Each number is 500 + 25 x the weight over its row's rms, rounded and kept within 0 to 999. Layers, rows and columns count from 0. Numbers have three digits each. The size before them is the row's rms in percent of the matrix's.

# layer 8 attention query, 64x64, rms 0.17, rows 0-14,32-45, columns 0-63
045:495508506525513487533527491498474479496484493491474511515507531510506487487517483489551490509513462534498479515504483513534489534476489509542466416546490527427463512514490514503529530506505519
077:496446512438488483489463519532454487483505474476488481477500459471510493534526512487503497509488538476471540475550506498483519488534461496540515476510511475516503511470510488487515453479470505
078:503516463509467525543478517515499475515491520487492531553501503523433470534504507535488457468532493503513482475504524530493502467518504526514501529472516546514524513477548500536471527494487491
084:487504509494476523529501506526522510499530546516519525482494456465500568491484524490459545463509516455477493481518489433473497495484493531504527476489517488507501494476489464523484503494481452
107:495473533465492500482484501522426496537517491494488448494506500524499479503538476463535490487515529487498502551531505530527476561534507524545504476509514490529496489479508523489482485524472494
087:492484524460507495493497528488474480543465484493461452471506509510511488461515480447505486513512521521478510528528498560510508584549492501510502473523497480515483508508519485475498491485470515
077:482474524504494488494479541461474474519441512496502486492468447492509525466457519499478487508522498507457482471479487531521495558501446483494508509494496500493491512551509486448539509496510485
114:471487516501525464476510529518461537536525477528514454511492508556513495504546499456480464507523501485480510521498503529485476516533527492547475461506483520497504465470507515467497480519452497
107:504488500529470539529522472515518481477491516469500529563513506492502499511473538520533490487474482512518505493515461440501518489466483528510489533481539526499452493470475508551476468489477486
101:513512504525485522535523469504479486486507495473455515502507504463554497494493481510534485472484507521510491508462481458503483531451500478518500526484512474514496490502423529553483469494469458
097:520500496455491450487489490538489497477514451510486490481501488496484460540527450482506502493512536467512512518564511510498477490491487474520512499510533545506482495490484522507427498537496533
126:529505500471514529483485505536509490515543472515489495516506564539485525498511471481518503540477527483495542526545492511509488494550494492462503433509467486492530489469490541493488508517466511
107:527501477468509556506473518479517488499540491504553502518533515521497481503464460469480519509503505485516514484550473509532488505547456497496504504509483521496528480479508501452532527493478436
123:515486472564463461509531496430504501497470520480505525503506491490517478513502524526516498469517470526530478472448474480517487459470488500470498523508497512471499484495506514524535480473509447
106:492525458475490500479513487497486506485524509529530483526490501538530513475521530491539506445475537483483470562487477519472503543535513473494515459502472468522517506466461461492508495514525507
105:477533488548476480498526519533503516501473497546494505518477478473470481514483513497495490471500486471489513535465498482477514542453450466535551503488516519500462531531491483513465526462513513
114:445503517459529528490449527513499498491516511507516503473495520525504499535529487480459474532496542517485492489510478535483523494536489497481479488530465496470534460476502526478546539527459497
099:502490434460499485495506460494508472483523476481513531530513544507458506509434498530490491508489539522538492484513467504552484484506540493515490525507452532463498492474529509489504503519500500
091:507499535503494491525478553458523510484501487490497476494517502504510470491535504483468506524506550545503524455519523529479488506551501522452487493523493443508523481472536531497513509468454498
103:512519495462540460496478532527481518510522501514519466498510465500462479507523485472500499520532504473539503557460480505510527507525514507582489495486502514514480459499483501470464518538510492
107:507515524485532489483469516500500514536532495527505447477465511503499498520555459478480470535534526486480525500501515514459513516540468479509525493520504512531507493513500447442515525529495528
077:529532479473443525548526477498437510521478493492504480531482513507527495532495513490473505470502490549516503486482509511489501488465486477538481519487490507541448500486528479512497523554536497
084:515508480478459502445459509501501504506513523477481472481473517483499460490533483485448450496520562476482458472494509534454502504493550494496522492495512502511497494492503492455488519543507520
094:509481499556468521529501465498507462498500482450478500520477521498500466528461532520513504447481472505532501480531479457502502495464506532521492546444514516482467520483505526513503476511500472
087:510553531523544496522493513522514473518503480508507525464482516546489510507553503488533483521486519504541515535524497498517484518434490493502477500501478487554497479474536508510500529445477519
081:528514495500497490531498533508491503522547488482521493467502513511487479547528501502486482500523508440504498542542483541478487472494528485493475500490489487450494482562506514490477492502525577
106:486459531519481523490510524504458517517519489498450463527502521510479520495524451487531497521526486500489483500460490543517488530505470514523509489455512479483509478531511532456489499473572488
089:484475483526489503457527475494493562514512508520546502522534567463485521487474509521496508497477482532469509488477503551496499487528493491471493506479509503490503495491486539522568525479535482
091:508482499529532503530510505454519532507468504488530546458473493533503548507466501520484528522502472493491511467440463506511486507490491510519506536494497508465524472511510527492521548465485451
# layer 8 attention key, 32x64, rms 0.165, rows 0-13, columns 0-63
076:485497495533483462556479503502530495529510522488494507516500567545490501472491515526475520493499471562506459540499509506518502502469520501497484499461507474496474505517495528543505442479532515
089:473466506442510519470472485519458494486492495508528483459541521476475513515509493459457503534495502436499518480524493531469479498530499493468457485491483506510534481466524500465490509498480468
079:507550508501513525489490488564494504489516508478500490507532498549519495524530547473521526534463532524472563485518503497500517500500539480476518492473500468503507518460502439508481478479491511
113:490521466449528483462495519524501479491459512492514489493525506486430474525526498479520478521524529523545519489530474523489486478491460467494440501532502537476506484482518528473484490487484495
070:512550491508479474540517455516518514494522500494510473518535480514519463492483520502502554513524489487499435511486480521515490471485543536508488489449527495520483456494526520520470468534474505
111:468501491475537508487508482500499534517514487537523476478518452487509563513466499516496543565474501460468497497472534518499506525536502453504519473508467483513512484508484477480480538529510485
110:485509493508520512500542454485522490500486496495509510501510495508582509487484523535519542495482496498515523478444503496524534556501466468507532517495478476537446529512492480514512478508542501
089:478494509505556476496480472486470489523540475482518515504483500519543506508494495518563495488492498529518534491518506488472543521451475475506504557539462510544491491519473526505485465482516522
165:520487494516473505512504494483491459489504507427485515533481506528479440507519487489512457441517481487526468516524490463509496486448484541500462520461527514517499513503521504529485472478481492
098:505508512491551522466508513524510519519527565540501532484503528519482487488536474444470489510507513479477533501548504518486464470532485488451489458508503539491503510483516482481495486490463497
121:507471533496535485519511547484495521535528502521512488467468511496472487531521494457468483496527531505476511500504482534532463494538505506492487462559489512520553487480532475464529498464483504
088:469500484506453446524480523513449484513524478511517470485454480508466460480522467494511461455506486507466472518478498503488488497477454546510507484470489504541506512534475481464487491491491496
091:441487481529480464507542458489506460480495495517544500508477498496522525432511529508518495514546458531495469463512508502526538505535492476498497521468503495483514500497499472447501501508503521
100:476518493484508439494490505484495527502465535528543495516466486509508496476514483499498496519526474543486453467530497486492528497511507523451478530517500485484457474486524463464500556535484535